From a checkpoint of a small transformer trained on Wikipedia: 16 layers, 26M parameters.
Each number is 500 + 25 x the weight over the matrix's rms, rounded and kept within 0 to 999. Layers, rows and columns count from 0. Numbers have three digits each.

# layer 3 MLP down (transposed), 1536x384, rms 0.104, rows 1008-1029, columns 320-383
456506504487462520472522502499488536487576496471475516503493484512494502502488493477488499489477479551468495505512513513507504478518504520518487476480520526502504487529501546528489525463515503
490506498542494511514523550496496467486527543503485518527534478500510511491461474492507476478574514467519467528508471524502468503480518486507525525473499498497535529498479496490463543507466529
495520504479488509464477493496504495502505461506507489471488472513498521547471503485468487476486469534473502506477504512483522482504512490487469496510508552467451540468452512488487453532528511
498506511471521518483469466460473524489498471520508556526551492470505446471439451517488510506532530485451504481477518492516459512503541540502504509467516470501480480501499458492499466490524475
488511511520506516509497513509506518514530514505513500501506467479521466489490496480532493505477495504496489505508499461520509474443483506593527508472516502505541503472499502493471510463535507
507496489433496494525563528490514518487445544517518465488497514470515509491492520493464490495534476529507503500447485488525493489503505474505481512492505498508481503501478484525528499502523476
485520525542494516430486501491485483557527502505502478489485488478468477490489526580491503518521502463502518546483488445520501480486455544481435499538450540474489521527521470471474530484499478
502517489528507498529490504541511512523508477463480486505501508503423457523498466503524518523482523516501434467503558484496522428466466485508471437496461490523470485527518500538492484522548547
516510505503499495462515529485484476462503468537503486530498487517490516513503473529447501463514499482451491496499511514507449546500473504514466525518503577459495545536551465486505488488536556
504477470542486477514483488502478520479513472489509481487538501524508496509500478502482460527491493504489505501555470548521485464479505556475475500505521488477488467535533469508480491517487491
472507454504488533482480509494503530532478500525520517517499497508522500500480506505530473499491457528541542461514479540491500478555525502484483485491472522510523471481499500476497495494459511
478481504505477532469508466511520485514489498463530493519505500480518519530509541488536504534506498489470538507480487518492502550512542461462484487512508517522482524499467530532546544466522475
479472478526520484471494523497545486515504546475540528531518523473522490482478493487535505504470460475505483494491527507537519471507500483488489525517545556470553554508513486526504505529496516
524448497503527498533519517517523492511455538519505518496527503517491512497455495528452525508519493518502436513496497489490524532522456511477484544493472459512519481515504526539511497505480482
484506517472497477472505481547504458489540514498489528513502511531530530475497508491508460491506490476497500541469493485504518517563462493506448463503517484503529483510511491480525513507490498
491503450501474495500529523468535470488513538535538509472509466505479499515473484503497497501525495450475544499494480502477482457469530497548547496533503504475535539486499493482486461515519519
476493556502501475480524481490509446540525518536489506555499504451500546497535512498467484517522489460504506497513496479517519492520498460520512519531477496503518495491523519497503521497539479
476553514529518500507532523494524438532471459513503483496504523514549510522443505513552468500498469547479536487514493503499555534494525492476487504502479501506502525489502476526507530502477468
552500481450523526520500562493559516471490499501533502507528501516513505545457497539461489474512486485464484505500531541499526523490520514528475522521511530521475493485547528495557537502537521
455474472522489462501518502500513508499532528539484498524501527515457506470480520471469529473509522490509508500498484526501513493479508481481540468492544522517522492515529477469521473503494504
504523527477487534531457449518473518514485495502531513460528541522548457497510490481534496508470495463489486502516507497498508534484469526501492521532496512568528496504468486484506510454529515
446488537530534507557468504510492515480467528549508535519496522522498515539508497478481514521451483466515511454518482521523468517434507483497502485520488486502496514455563508487485480497531498
# layer 3 MLP up, 1536x384, rms 0.125, rows 1009-1029, columns 320-383
485563488488459456488491479517502500522475525512522478520451485471510554500475497475499499483550483505507478503486470534514539529461525467510468521486471527501499495555500513501485520494502491
474482474511504506513510497508515486514498532473475526520519526503488481473543499493489498549536506524510520491500514503493487552476502501513485481500542518482528517497496542482487467503455568
470520496451494501501493495497477486517490520511442520462498500544477498532510509508536530521490460523463495502515539520516512459516500443471485523473555500526484476482494502515508485485486488
505484516486469533495473502489522487495464496494488461483461521532539476505518555507491483539491499509513502496509521490515513500472512487521507513495559512516515501495501462513501516529530487
495513520506504460498478476465494483515520478494560502520478495534518492482505480525491480534504482510490531503500506504515475496483473506490491526497520510516542464482518475505489502519489473
514461505546493535496515512475471477483517513537460491473469490521539488515483489517488503487514476569519478472483503519464488445482496508527481464481469523485508511510482478499488530527540454
482509537511512504483547508484501520502497468472468510462507511528497547456544535492487494534496487510544484435432507501522521464530519491520536536495481452491499478481512455477464465539490486
514482469533498500561485532498488509484509495518486491513464466457486475473485518497502526528461457534537502459486488504464517494461557500505507527450474488493500508492519496469500455536491474
486522516482470517461502498498491533499503446469500493502495486512478531490469491502528535541513457502541498479506497518473484499501477490491521483495510484445502498472539541488506471524505491
512502504471531525519527499507516493517512523498468473558511497475496480471529485515479508528481507470491483502550500429480508511503507449522501555496491521493495508538496492518526484479516498
510553516544529487519520516489503474486497492511495486450504472477462515500499574518521478481534539489524442557511524538525511485504420540507500485504486458497442493470534502510436491458493534
518506536508498499489496494498478502525477463503464436490486502517502516531490507545494531498484534524526492500511473547479500486523513493472488499508508497487489486511494512503487513491464563
479519484467455479552493518493476439538516550500500498486446514527486503482465489477481511499475555537527498485487492490504481540516518506467524473496525486498516522473509469511454490524529494
496505516501477566510494498507536521515509504479520471500491497441511486488513499506465473523512480494509496477521498507489513536467536477501508519524502469538481525528495506496535469481505557
471535476424469538480467487504527519475472508458463507515523538542562542480503488496515494543448513499524473488526501499529515516527489512529483522462495502502494516503532528487448495462483447
487529506534477468506513552465482520521530469537534539513534520548503452488462459531499488473506498491484454460500534510504513449471503475513502513455503437497526499490498450483471469511497509
535498505484528489502475525523483535513496491507482526462524498477498498519502493487490435512494498466487502517464518497544488507494543499492495445509556531538461480499455489504517525504508505
540524504474531483487465470487491515476515470515507534496521514497548508499537471496457526506474534479496463507525505498583447528518526476479494493498491487499515479476510505493505485533510520
485508533488501512522482529497486482511517504491496499518474508503548478533523448501485469530489497531499473483479483460485519496522493511493503539508492509510511506487483481555470468479504488
468500452522459487510557527479483481508506515500518480499466504522542503494503535512480478517485467519488533516519512489503527456505520528516506521519492504476496512499482470527525487544470495
511493480491511513499474485479474513499495510494487499512471491483502490506500531488440506546502492488469508484510455500512507472475463493525554504470515513470506525473501496461497511515508493